From a checkpoint of a small transformer trained on Wikipedia: 2 heads of 64 (1 for keys and values).
Each number is 500 + 25 x the weight over the matrix's rms, rounded and kept within 0 to 999. Layers, rows and columns count from 0. Numbers have three digits each.

# down: layer 2 MLP down (transposed), 512x128, rms 0.114, rows 156-255, columns 64-127
# up: layer 2 MLP up, 512x128, rms 0.129, rows 157-256, columns 64-127
down156:489465522486473543502510469489491476500534534536481537470523497486509498531488506467443497448501518509498515505534512501541467551448463509499474493495520497494491518531517520425526518498537473
up157:510485484468541430547486521503521520499536532493547469503548505466472504503543508483526485484465475513462460515529487508495506503518512484518497517520521526534477502487518467556525451490501490
down157:518472518512493528472515528500460507514489464490454490512496487500469523489482523511504503485506491470480509478486479477510455507455498506522499499505478491476484471543493503496487531491493511
up158:504483516510491462497481489489518519497567494498544495504553495480499500487513448463563493441461500469493463511503478499509503522537551485502496489507527511528490509536489522498476462504506482
down158:550474533465516536498497512473523483486497494494482498461491466497498561495514525507511463481563519509494530503529499506511504491437442491501527516492491485482493490448477502522523533512480524
up159:496509504464480496513515536503495509534506480486527503494513466504520471470490492471493495468508509486498540521473528468503509506504493529488545530500513512519505524503458489531510489489509502
down159:470504511511517535498496510494494453517490487503480528501493497549502481510528529514465472469548550498536508532470529490494508499418460510486497494507472484479526518465519477518488534489500502
up160:507511513527492492532464468531540549505511523459476490525511484552456487470480539475510544473479549514486496518506490563474534455494516496483497489499478554523462495489504532537481434536521453
down160:481515482514513534429538518473537556501479524524482457543475519512483545506513525466532487465503474517475517501527479495503495481456516496506475517493482476457486505498492531511453543481490492
up161:438465522519489523540454515482471515496515522495524501491513518476459523493525507551517476497527523516498501494486491521505532446507500545527496470480514483482501461501523510525501470508497465
down161:558552499477507481478565494498522472538488495517471507514510508502518481498472505448495504482497516469497491511508517483478487533473489483493468505501483494495480526500499500456485524492489545
up162:469486521496511504476520524507485540519503471526510430533495501528537505487484515518501510469465495487479452469470492472469487533538493516509498498547514500512502493484443453519523513512493550
down162:534513487532481534475503506523496509501493516468529552519491518502451502525518486475500546503518512500486544505534513496530487493435530490458457498471504483519546525517516526492500509514472477
up163:512498505479488499464488506514510522532486460537508524511475563502493509565558495507472507462509474471495517495470529546494508504548520510524534499475448487495494545524485504541502470492498484
down163:501471479542495500497513500486474489481547555472498478489491451491490490473463511503542477521476538521511461503551480464511493496495506519454465515559527519496526498508519484465487537533484514
up164:490530473493511484476493519535492545466517522477535500468536471529489488521501545486480514503484462520459504483489542517480457514529525482510467499474503504542498472477497495466538530492525549
down164:494500500506497512544527505478482486524516503510461515492499509501490529459532445497499500512512543441534509536539459465510550499476475515475533516493510516480504502524525535518478506516461454
up165:470528501515483486487506476498496538466514560491502509534487498510496464456479507503520495529490477488538519522518468515485469486534555482497488520531547487491458494493512535518518479468452504
down165:492461466489490486524489477454496510515482477542533466514481545477501514519471473464491486494503548499500507495489476491524539505526537518498461478478507513576486464493520483468481495432536487
up166:475518512530484425532482471549517505514522474512537444527481506507491477479532479510536504463509493503448524478501509470449478530504511488481470473503520503530450489548489520465469474525561506
down166:491506525463470542484515517518484530520490509525429529479526562487480485500524520483502464520497472552484531484489467503523470481457521495478504547510486533508501486458523482517522502549492480
up167:478489509525514463474562428475522499508509471567521475437518466491499515486491469527518490493465528507544516439528510480469493515519578490564511452503519476486521440517554529491556515512502518
down167:498466528496534458491474498506503502529488522452489508529507450508534507464524538491520496522479545500501493465517558504480494504555484478470490557509501472519446554473510444495515488535464567
up168:470473563526464494529486511526483512474515490496541485506519471458455491456523518477512463530471498471431498526448477520496513503498493504487481469510515508454503510522443497528467467520505511
down168:504504516477477474501482538525488511519484498519495559499531511525493498531457516511512522517479494472518535510499503486519491451482506527443484448515499475523464478442442487505530502493488484
up169:505474480517511510522517500489478501520523456528494488521535473516446482497483549502484506457461529505495477475480496483520468479485503502505509519486506563491494477500475465483526519511464485
down169:504546508515510511499472494507490526495485530490503484488484519543511480514507435500494494537564501492488525511514498478504503500439471488508456512479499451496498541509528518526476496482537515
up170:465492525496499501542488543497512523532499470520509505466520472501488501492490442468515492511485467471498530440483512500459521474508475490520453536496553486490513485519497501571502513500513518
down170:518515523487497540509508508517534470512476479492479482490493507509494492559474536487513546452490472522472503540532535538483480536491482478486514443496523497483509482512486521506514460524450501
up171:466505514478499425474503461562482555490520477467561500497519483446455515531546455507504522442467494527499534497494527487490521528491514558491510538501519527516500508527490470504495515550526534
down171:528493450519500520508540496518511473491533460538488456489465545521496551490501538490496462511475498488492503547490563522463542463469542504545464429466525459482488486507450546525460498468465486
up172:518508543472540495512450455503505499478497558508489513508466524520479466443517517530499454511521499488482549521481452549503548465526485478528515502466511516472517525498486541499512485508473547
down172:540502544521495531442531544546491512510496487521489486533490458506551532484448512520474510531524475487534480501480482451498422527433520523506524496484497537530526439502467524484484491493502419
up173:499564463508483480487454494456470478473513475495503481554498520473479462463485505470512506535537545522501499534493474464506538549536499491523484526491493490443436509496490500497545507534503575
down173:507436504487507492501567496517549500534526503488497523457519469544512525557523507490499495459470486476492507479532491508520483485466494495500496488551525525552534492515497523509468502482489432
up174:497506492502496518495506505480488485525527554482494458516549483479530500490473502448496501502490483481519465451483474514504556527500512519501506506497510508489442523501488535504454448493534482
down174:504479475546494553502489488508459488502501483545501562485514552509477514508520535489471479475490510496507466543507501472492457512461451496504497455504502443510511511525548464474550515499499528
up175:498516513499474512488472528513519489517490496478517451538498469462518437477541480497468524473483544482500480514524490527476471502486479460512522524486491495490492491489492519545468449539569510
down175:506543471535501524488552499474482504498489524532484488495516510531497507480487532500505487526511496493503495483481487479501501511416511510528471489506504549501497461543496508502495501489459478
up176:507483525494532493484525486512517517543495516472493461528472519499498538493496514480495511482489505530497528525452489491483501502529502516475501515516519509485467486538469509495486466526517481
down176:497520497516497523501496540458503508477486523458484511492498479497479474452488498478498498517514499527484503491501508447520536540492517476539528506515503492533482513484521502494486497501496514
up177:498466519509514497535527498503560534511524467461502527503499531524481464476489520489470555460495519470502509504456470488494471492495523528489473495504451519501471504494474525471518533541510500
down177:545519476510484478471492501523499486474525528518539465487447456478488519534540500497516500511560498529434470486517532497520508510471494483521530527471462490499483535514540500478489474473512501
up178:464481458497532486484477514546474496507497505516495513514467492522513517472538518477481512520481482489506506516501442525512508529510517473498558500495470497501463489470504560470550504490463500
down178:504499509506526513500522509530486511493481522501444543440526489543457465489472523486497507564482511478510491536522493506479479485512460535527484478438559504465518501479502498542515570501462509
up179:482484495495488516484594499505550488491528522496484510505496499522499496495471551468523511485427490475520552558481448507492502511500478474522468559489529481490476525536458522475457503502460516
down179:535493541479505496475437495495461515502490484482506498495520465514522504510509451497473494512594526507478477477509527467528478474462520523485536466512463476483531529484523515516539486508527507
up180:514499491491555515491498433549505520500516534513473499546490500510449520429494484534472442490503479452491497549506501523502496478501482442518573522478518512451471504503500510493507498530478494
down180:476522503504441502477524513456468522526494422478512504500529474498542471589473500501543511522508514549529540480557507441484479543494531560477484510516474490500511498468536493512503481469529500
up181:493467517526521451516496509505476524513533506518494480525500494487498505474544523487524505487488494525502474488488452526462496504516507497488504500496517503494478501480474498500532483513521493
down181:497498506491497492481488487508526511494517504477494518527515501485476532498499509461511475504504525474516531526488508499523486501500460518515507497500464478510529502492534486487483479493481496
up182:481497510500498501516495485509498499508503492491511495508502498491491495485499502491501499506492490491481516485499499502491492510530500500505501503499508499496494501515501514508497498507489522
down182:516503482490495512507503504511530505520501491500479514489508503484496516520491511495497513487488506492485509514481500499509504509508500514487498487508500500517518513494515503491499496497492503
up183:515515489486529508523497475529533522493487517464487520538530538510532518499479539440473468524449485482465522537484468526506516458535460493526476546501499525491502523490476504507515508550486517
down183:522506463511451497484500506509497471519512488545524488494518491510441481512517454489498506451515485504526473504491480499518528523431529503504463491477515472517504458534546495515479485515518450
up184:485512480486493508536494512478486474499514524518510454498481506502476500437496491487468499519497508510495499528512467555516532527481526479519530492477538520473436535469491502494486476490498510
down184:545503508501440526495521489510503508544501469503488538490519490480518481553502517529503525483513472500546526459504507473516451512436498512478453483514468501507510483563493485495499499514503492
up185:483513515482531503508520520537510520483489514455498490472510505497461497504519483454510508498466490483487532530481514505479495523520493471489467525480553496453502522481494553537496506497526540
down185:527505496509486544510454471520545477514468491524469497496474541504508482540494492521539516489472489491559491515521526497503468543484502488479498433491494467484486453486483504506480462528432506
up186:499520504516541516517453555538485484491523525478465486522520498541472546501518551498455486435481513490467477533493501491471460534478484494478551516458472472497474485485495510528483498528516488
down186:502469505516475495499503435513531480510458490539500475485491500512533500437473482497505503538511496493466524508473471503501518495435537539527485459533536560479522476552485520485505478494489459
up187:507493513524503491513512502526465466472529480542483455504449458473533524516525510498487517515507488479500485455514470536508476500516457489527528539480529512486497523513511480507476477503484466
down187:545450528506485560513534518474453489465501458510484539511511516487484483512531499451510465481543519518540528474516562509476505461454528473507465566501466492521486501535526501514503510462545512
up188:497529497506523481503469496456512528523560476543499469479514505492502530463521535467526531494487418512473504504484504521491532484546488504569491475511470545443505501561507542521489455495466519
down188:489530489530494521517536494468506499471542462497486479510511560487494513439476491495543468505489498505487513527499485486538514480453522487538488511512539509477483455500506507525495505481494447
up189:521462509464491485496487487484513530468472525527538470510483527459468485547514504518534457477504503505485508488507496497469500507544490496502513565468514511494489505523464489488470473526537494
down189:501488475538516536501537496468486537478536492502479512507507446498521538445492504495483492525522505515496469471471518480488469503514506510501488499531451513544512487483483502492499505463465484
up190:488530548535508505470522458528479517544551541498499495548502536526473489479511508466517516484479528497477525501523489499502453507495444541495447510478465474519437492473486501519507485510478486
down190:486485456457507512551497490479494530482512494507482493469532443464506487519475481481514483507524499523495481517469474522500511479466541460470514516524518498466552516566519493462491475464515524
up191:507545499494534457519512469557538558510545494450520473540514506519487513477510512447549484471463507481451493536495488541486518529513489501493521513509491537516463499515481476514522471546518482
down191:482479450480455530458523503467490500493465477514503495506491536498467495486489511453453490518500523498521502485510477474482494508501504494542488502476505485457495523518539512502512522512530466
up192:407514492485556437525461444582459530506501468479546487527499510479494492481497475507533506450533499550495470522508505506470517541479524462496508493478560506486471518501483531545500462466512489
down192:581546478456451498487534492503483458486546518519469510434505493454497502508499527494507471521458479502531518535567546525446491483522545528488499491487522482477476459480452506523452515570510519
up193:465480447497468507512472520508485494497510509488465498483511493518480477488483545494493511554476486478497526489482491486496481507482491466523538483481487511462456521460520492499512485470545515
down193:534504575513509524453491509492506478524488457509525491511551531533519508514520460494476517474485480542528520504509475502530509496450491491505495511513541485515544460544493478501471494566483476
up194:472528472477583500505495489502476522497511525494463489461494494546451498439503516535513519521484451434476508512457469539512506491488486460531551472502517553485473487490508521506502504543492499
down194:534466503539476495460520557492491500526507485517508518529499500471553462535484521517495503450530512531535485475539539512493427515466513520460483499494472483528516485519474479527505411515477497
up195:484506485467540489490522524484491503535493529509468489497526505503542501467528472499520527502454468472509523446511453519445496533507485482514495501541492518494495513497480496527512482528531529
down195:547517515522507520460474503495482502492472526491464528502487499477483523524510516485484511509519506519494448509492503548542516513490516470491514457494487496505513510454525476470488511484482513
up196:446499510557441507510459492564470484508487528506481517566467504511426519463525545498514494534480521459480488520450475517495462493487467463497502531488501523486500534493514502565501544478507505
down196:552510480475549524455524478471504509465509478510502474454523472505556476519483495495466531448535471549524514465525545493514533500491505499499492486494502503502490491474498500459523455534504482
up197:486486526494481506496477484518475514537533529501478491524508499499514464515513490506485508506470493485490524480536511490502482490509512489495507515517488501501505514518456533478508464488483525
down197:473541466526516519447544512456518506483475524473486513487498538477489525501505465480499491511490480506521510494491490515507527529478513519485474496492492465474499494488537498498482502502493504
up198:506497493491475501516495503485458475563488485532555508485487516511513488515546479458473472494492460486523527515510497490520503483508480519516495532515535522475458479504453506485515446489504522
down198:485513494482503517463500510496537496478510489454495487524509465498483513514487486526549478509546544509511478487487485501491483519522509494511508483500495455501537516508515494530486517489476455
up199:494451453562522520503514476472510474537567531449505482486509510522542494513520526510499474492511556520506456505496543467530488488500512484493536438469498486492551530543500506442514489472475467
down199:507551535438511461503471514520476525488461468530492511494485483488472493478478488507529522506501471504500536497521450518498508497528517495495474574519520483519474479479482520529500515515530546
up200:529471484507506471498439508482559548501499439473487525500504501475461469454517533472477516490560525515457496448483465464502523500497464513488493522542522501497507462486487493540536536526501480
down200:523546532511470498529545531516434478535500562499520472498496461470490497533478465512497539482464480499490486499511505522492473506477507521502437488501481524518536520523530496472476461549507510
up201:513488505476532533520518482516471521532474507486532488485523504458460481485492496554516490461530547528527450528540524521492482507521531495522483499455515465493504514480484503522511513517528547
down201:533515500535459454471482502468515471471531507491484526517475524547515507561528484455514487523457471476490544476473480487496534540507481526479533496544468532504476505509524461484508520479455480
up202:433498499518592481497533513493549515514574471487529476493499518508490510460527523485542448524491448445470447535452492535475537497530527481577551506476457523492502486508478534527477456510487506
down202:485553504539449526480544504454489511506503503507485522514489529465484533454493521456520527530478540477500485497485478533523536537474487492504478492494524518445449494494515474503538508510512492
up203:483477505503494477493521516505512505492545505498505473489518493510519447515489529465520532460499517478493502490491476524479466519509461466477484495530528538509470509543503520507499468509497527
down203:542522486485514504508466501480467552547502497469503508492511503510450511508513475552525502523507470487475475507504548472507544470503534524501506513486478516482499498485491487493519502499488505
up204:499522473523502473517501479542465491489495502496551494491563492503464451511511456458548470470446495525461450490454498505489519482524511487520472521534473566542446543514496541509453477540551484
down204:499500564474445566511435521499538471503534525500471502553509444487482554537540567461494468457487480478502542512543504439465516486484463527438506454497502497502470532504452533487552556476487527
up205:490508473526491478538512506549495538516496541499451471561506542516528506438507545490507549507451516498473504542444516534490466504494463555470511495451527480451506493504459495506509479487515487
down205:523496482515502531487485487475522512495526458518522479479521456497506483518503447479459492490545473522494512472524493472522506486424554458544483545516489516487487501520546523501474516522477513
up206:493502503496494461486497508530498487492515491490522474511515469498482468512504494499514474489513500507463493513511475485492481495521514499515481515500507495494505511532502503473510504515537524
down206:501485547494518531497508497503527496535481497524487547455520484492450541473520510523490495518511500530515507511491525483508496500515518483488530477497446513473481501482476493513503508511510486
up207:449507513492490532496491481528509488494521501508459496539496509519466481466486521476477548561502500483492529497492522548487468506521509496555549505534545485455481483529482516529468523441473532
down207:518505470497442479506511551504479463515490511496527484531483475489543463542490452549469487458508495530500491492513503474489490538493524520504507509510467519559497499532512532518495441528488444
up208:484481510529495488488512469558535519557518564501528447539438504518513506510541498476469525458514498463489462490511467516491526517488510491514564492491476528515476521494515491485496465490484482
down208:495499499511496495503482537487517460469512458475510504529505512458504512459526555487521499536530488530486514516511553508486486537444500461486459469500487465480554498531512490526481499515533539
up209:516528502498484490533489518517497508509526452478492476474496463470491483518481501516510515476494541523469531491495513474501498498526472508526502507548498502494502538511463507474481495513497522
down209:491479489503501494480501514472525477525481523520522526481543535514471504498452479482483498475488486512513517554524554509497467539468489488491511481460476494500489533510558497505539483527485519
up210:462506535510492500512489546548495540484480528487510470484476487473471496510527525502518489439491508495469499485501513521461502495541498516530511537495483510512505533527491498507490491537533514
down210:464486523513501491444496481467557496516478511498484473490512503519492505489502492478522515480525489506486477500490471524526541509549494520535510527484485486465534505436508498510476505462469544
up211:478469511513534499485536424489527491511481530517487398492480471521532468477531471542534504461496530534504486490486429478466502540533499475546510524484515559507470480512508523478503496531488467
down211:483484508500470511529479460469517533507480516467508552500496539532473540516464475518488498523433519475523486516504538527498471522475482552480499463515498506456478517467452512486504502493526493
up212:493531507499510482523522453510521527478506453519496491479467505521473471529500506507510425466476452482500549520536494511472530516546547493512490488513522523518508495498482509471519452477505523
down212:509435520501531515462510514504471503476513512524477484482492472482453532517513481485488492510520514498495535529480476509547472512479511497476506480471490465476484527526483520510497518538485530
up213:503510544468486491476523498497517505550501521470521495478511523545503437518516480436523520478475449472475503516473490505481505476503511485536475496498508525494495512506445504522490503509496489
down213:513527504483494524532504483504460496485491498524520493516521495469511512534461527490509502523528512519497520519503534523506476517502456492444524478512516495455552497512518477492475495480554554
up214:502543485502463432476523486487522525495506482491533512489495490511453473530528463524553516469521486543462508465529436504487534468522547498515490502467489505506476532504458542494488432529529490
down214:476509491526564543499513489459517516532505535514538447541513463517510498521472541481470466472485464502480532530488517513504498505524499470498492441523457517485517504485494544471487537482469452
up215:500527485517557497500486507532484486522514479466473507526527493540492427493520503472521505478484464500508490524496456490471510498530489504518538491501495538497517495497520536500498501527519464
down215:503495478469474512464508503491539524485480528528496520543526542463530564552458487481481552509453533505504518530482498518512479550489533489477502487489498521490501502505478511468474497505534455
up216:497534510484513474488461496553490560477528565505516467486538473524463501476488522441496455440480461489489553509517528547496487464496489505499478522514474526444460511503522466553478495502514521
down216:547459479518491485492527516535525472495536455512487468482476489483480515500502494561529546476484514523489497561527471469479550489465521468520497476496521496516445481546476560486544522473471479
up217:465532514435506487523501504534536532512486513477553514502511544510462481533493496455497495483519497476481523482458489525477490508506480512494486481458501478511489515530455519494484528507509472
down217:510537498563515512455488507469483529488497502537504486473518465523517523486485514524459480496482486516490489557504515458526466503484500518500466519502545518489549506476506514505515497486506476
up218:499500508482507493491490479502505489524487509512524490522496471501512494479501518482522491482485496492499503486502471489450499496509517509489482506525487496509495511527488483503489506514523525
down218:504504502490507533495501494509491490502511487513487494463471513479475519482495517500492513484521492494499523476524501498496505499481500489481503487510502504497515509505501489479490492499496515
up219:483497526471489426485496444547521542477498496486534467524503491478488481472550493477535470495501498484456531546436490498473469528511473578523498535448508459501491458535505517459446516540530517
down219:467517518489488526544485501455503542517461482492505577466529484511513477520556457500534495486558531534553499468522516488468524536484450497530493536523506547485522486456502527454488469476488499
up220:531495480493480531524465493467457522519498515517464485519459490478531540521478511493503516522474512466523469507525528504501503518500456475473516493502487462486488497498385464525503518525472533
down220:501515487521509491470535494533532465509481504511494495468504517553498478468525495499491466504515522513471525493489453494522517503495522543537492512489515531506505528505602493471477502499541453
up221:487492538488506467519521491502477499505512495533501495532509470511519482502521500517506476466480497477487531489476506518478485503511495474515494505475523500493514519510490519484530504502499518
down221:502542492508495512475530517477512513492475475465501510492512505516448517483482500484497502511511513520513504542529505491532490519486521513484457468505467499503493482499516506498498501509473511
up222:499510482526456472523463501516505494545506454484512481491517461487495503481494542499528546488496501469444554485481418514493516525476476500478490470488494535487513510500513519481496524527538557
down222:510535541501523477497516505521519511525523554520566505437525484506460478528463477515444513465501501489462499485481522497518481524466540497493471556524473503542489502509511480556480475482510458
up223:538489562509495441477477527532514459529479474453562525510508505479471481466524481504500494479490496509485515479465481502477493543519540489533484494486466570516480525525521506505470501531518506
down223:517515479491471527523491488500505503490557559519502488530504488473483520478516551495475501502492492485468486500517517484531530495480497502504524487529527423555467479520508508478519483530523511
up224:413516471504488464520535448520475507509554476544507522484481491498486488462493514524495529506509494434463533507494440535518478517503543489515479491488529507470498520512489505492484521473507509
down224:542488524494498538494495522458475503491440501498517490471490503529553521485467513488482528550489525511512527496444484502501489504558484522511494468528483489532490499518492498484487460434479490
up225:458480525514512478477533478566487528507485518479522498469500503535498512479506483487502480469533481512492471496477504467472478581513532497523503474492532517463523472513509473485499500533513539
down225:527518486484543500516501473466522502484516479498514507519448462512478475456521497498548525528496526502504491526474478520513537501432479520489529517471488495510482488506462526519494496489529483
up226:461504459521474527515513461511511500504548491469482512497547506506529502493551493476502490526493546472512521494485464520505516452524546511510501486506519468490516556496468548501492490508485538
down226:528490488518510486516498489430483513480533495514516489481514498475547479521480460492487476515589519490489468496509499513471473516481495481518506486538487481489518533478516511494454455494480473
up227:539498500476454492520531478523479558479513510529498472519529443476506488506528498455492502463521448546460511486536490525507539476512474520510507502496492486494476472510509492566480510504528476
down227:468473498545521485561506487491484515491565435449481489493502504503477496504484502513516518472554497494512483488514524522505547531491540436470516511521488529495508526488486504509524439512504459
up228:457481498483509500500523482483490513499534518537481504519521466482503473519515499521480501507484504494498532534491505518522510464535469487524500534497532480542507500510485499499501485493487482
down228:526489502455486514478510531508496514509465498487547513474509523501471517520501486497500504497515534511499517517495539510500523482495503498472494505518480507457520468472544467516546538501517515
up229:507472512531512467494539496562464495518532457460497527522509541494493485548536509449482480498479539510479463495483504514469527517507471485507463503490495498491472531495451485483503493518516460
down229:514524480444474494510465526463583510549498509488518512507529497511496471446450463466504519529506495496498500508532523498518500529455531473515462476490529496473503503560548527512512474497504494
up230:476498486487530494510422506500466535501502557524481507478462516537493472459498474521492528526488486454467493510513454565471504474525484482500537510509530519466488506519489543498489508484493520
down230:494452503535477481476563593488495467510502487536500476538485478495495444490490493510478515501488498509521484485476516520488470511515493515465486476538529533524510485506479532513463514506458429
up231:458480540507499513459499484468540522511521507489480493527513511517475514462510471463500507470468465491478484471494511495498512496507505504496489548473499510495532558503517524506490451509522509
down231:546475507508478472550502528490480499512488504503518532470491470508504477534494525526487524527537526541512519513532485513492481507469508504498499447489501498497464493510481491510519524497483474
up232:455552517484484463474474480511472501469539517510505475482475473484459488477517532493537507495468479507508506522506460525503484535504485461491496497505522511479495562508528551475514477506539485
down232:495510417457467490535536468464497500509516489508463551515485465456552510500513518460518518505545493516497488488477562544542522494537481497482511509482516513562500517474493479513464492462510471
up233:519509536480498525538534517526546516507505498491481476462511491521495522486570453463511474516505504483503473542509495515496507495540483535533495506470490475479519494490450505527455502514508467
down233:489504482490519501444496472450463495515473504509523544534487507516506475504460507517498471502484513496504528480491529475504478506446510511505521479515510490521527525516560474473540514528520552
up234:479523496531487472532489514523449484520551471515483468521487507500505480435513490491506482473494489509453529484466442484478507526467494462516515503555518511503486518508481536441520464483522497
down234:510470515479482500469525506484544507487476492501512518450512492519507503554487500512502498515489504518552467477545518517521516460426509487485510497486480494472471505480519478553477517498501491
up235:462482500467492490495470496547516554549497551459543462519472537500490489491511523500511525501514464487489507521501499490504515509498501512500500519484519506516507542544456493477485477481489491
down235:530545490507519464448517522500507528527498474468523503493536476476475565519530506480483510510482520551484488508499484474503510520494496513472498523481504468476466502465523512495487517525514530
up236:506500534483475518468527489541513516536517492521505489550499498528529484473504487515535511485487475485470501510458522492480492471516486493480496498499498514506498520560448491495527463495536493
down236:498513488563496492489476481475530534486461480494479536448515497509467513520494479483475500557512504528507534501479504450505500544473484522500507505554532489501455519478524510523509533504447523
up237:462490510490525496494486459544497507539515543511476491477510483485505473464492520518494475489457469470489482521502527480465466491524500473519520520494499508523491500494497511529512473525499510
down237:513502468507526531515499491476517493466493486457489510497457498472502524516486491514511523515489515521532553484514477481539477557486504557502503478485537508514509497518510499470490529506499492
up238:504481506502520465476559475516541554523528517525501497493521487510486499476485502500496540479520470469494514505476431515500495538489547517516495504446520547467538518520482533470491503456557469
down238:510519485489487490504475535464482506507507528513533485465478516483444528546516535499483514526480500505483501498504566493513492457508457481483500503541465440516491487494535476540482518514463509
up239:516534509540518508481516529477460470481497492475465453506525482514520497519491522530460490510477481504459493485489447490489502480497483528485473453523501500524452511517488502490496500530541551
down239:493472497466459512492474471523529548535490493523495540472502491512471485509486466486486492528517480503544502513541535491516488559447501531494502546474513512479532523507518504500507474496505483
up240:497518528533497480512466487519489496471519505519537460494462494512525476448516518504464526458450449504479481495477498491490538510495477529503518483506489486512478510516488478501515452529528489
down240:529489516504520468490509471491500542519470481494483529474533491540472556512491511515491462530533517502494531517529490488521500519496497496492500481498514544505489512482497475482501537516475491
up241:502472507497463486531496545491469467536577520478530505537498496511498478511528496462487496499499533473478471511475488528506510501506513527464500468507479492481507499514498532472465475494482502
down241:506498506472485509494416477502541513494456480542488505467518510509503542518503515490494510483496526507492496515507500505509543530484491506502499555496521483496500532519511484493535543483512504
up242:496450534484513487497495488522544529446526523491528480523491518448461481527517493483473496511500517489502497514505502492482524536522485507478497466557507499523507500501498556478497498502524478
down242:558522493466514477487534511447488482570479470452467495497454491549510472517521463508500523522520517516535462498509538535533475458510468512511474520493452476552467516458495492530503517575516486
up243:506486500486496490483501515514499531539510483487547453534516493488489510470511440443472509511496483522451473517476509503492492516486514493480510506479522489525521480547494490482506440475511480
down243:495468479467500502500515485496514450459515476509488504495513489501492472516477544521548474495508479519538504480511479504527551480449493480532484490553467537461481521471506525528492498521486511
up244:449497503507511433484533533542508557497501494518510469508495485495469480490476488471532502488495515518503455513518502490480455483523485530508498520505569495512484518536492472534489479481508486
down244:562483509472537458481498498482532522527500470477479493462524518471493493519517527483529500498532486490502542518534502502520497526458509459505481530465468532514500492453501554511484517512509583
up245:488493515494518513513480493503466483526516491489491459509504506522525493470494444492515514489445505537464471488483499515481516507499498494501503499509498539468495549503505496504469504528528493
down245:492487505534466513484491494494533517479487493495522475525510471543485517517491501533501486504490490475569519511540520519524500492510491488487489448499487450495526505523492560463493542501541500
up246:481506485501518525543558507501486467449512547493438493503490496461482440477497522499518530489484518550499511472505492472500508524499512491500474513541538505510483522505504526466464480465486496
down246:521497528492481478456461517517503517534478475487539516498512496538503557510506490496468484490532478461503510509543494519492487456481482505484519522485479506482520497490497488527511516529508520
up247:491512503470524460483530517568544552523493525525530470485532534500448500514510521492510474492465445537507510510509471521476476500520479461485446500511500542454520457490512500493526501502530519
down247:533488460495509504475475459487518504491456498500462519478504556510546514491474475489535546479471523482483479543464504541516539512477509490527522494483504541471493499495503528483462535558479488
up248:481482461523477515531526470513497490516535526489488507514535474493461490533538476479491513457476518494519533480517499493522484488498512510476496498519536528487502570528530489493495481493462521
down248:538517541493526478461471521477469524493507500496527513488467506511547526460466484539488503533537500519523501496509515506462487499512523504455500483446488453479504506515497482497500537520495498
up249:511492514516472488510478527520490458502514551521462477524512509467496502462494566531535548469489490532480481470499483534511496518511461496453500488551474547512479504544485495494443454541498503
down249:516486519531521482492484504504532503482496464488519492465514481511494539511518461465482480524492457492506541504474517461475493489449521478511501502478546444496505503450489465516557529529504473
up250:461501538493507508488550494484500513466497441509499489473509533501485522521481517501519400454531515491498519537523521475465526491589523493504479502511502477497469464489476466471534482530505500
down250:510479478507488455524484531477431475546474489474495492546477507474507492489481484488501512498514546529519522498527502501466487463472508482492472500544497543504557563522467563482482493448463519
up251:538503526497525511489489505513486499524467534476467518530530479508516510517509502489496481489475489478516504503493486475455501482546489529508508508510491525509510514491524479488531477516497554
down251:499509479492533493501518520451502514533499480519511461534515502502458513500471496509475513491516526546512515520512500459516511506499538483497485497515539480477522484498507530507506494506488495
up252:501493496512473502516499496514494486516513512480512473511513465495520481506506498512510516479503499523487505502500486516461508495506495497486520515496501503521497486515497510482490478510485530
down252:496470462489498528511489488494541512505493504524505476489511543497462522486459528504489527493499528489498471500499511506488500553479486484531474476497489510503515517492497508501528510506472486
up253:466519503466526532496501497521516488507511539499530489488536485558527435496507487469490525490490463477494510532472475542479505466530522466520473482530535504501479499491481487561549464477499514
down253:511518493540494504511501514460451519509491475507488467523492500465493510520495491505509510493556545526499520429481513485506457516523489536460526489526466519510507509519506478487480533456539527
up254:462493499463538438499515499557506540542493531501535516508444531563499510479547500504475502512506502506486475529498458504479517457509528490488552466469486530547448500492536516475518483480479498
down254:513494492514482501468481517514492446502515451572442543480522518535463473504480540505490520522500467459497519505508511520518522507484478530544469433497496496512515511500538553505510555537503494
up255:444503520450499491478481514466510491514528499500468483485482474460540484496506468473480510486526493508491499454519510507505533521576476485557551546452472521484504518554532535509522471546521471
down255:491511531473463553523546476441500530490496505484440523464507510515511499493481534477456515496572515489518517491493548497506525513484517496465501477520485475507528509463529495487492504483535505
up256:477497488479493496530495511557534523535502481482513505519507481495479481511533498466496492460502467524472515513482498469448501506518485506511493502491492492544485510481479507529528518524505492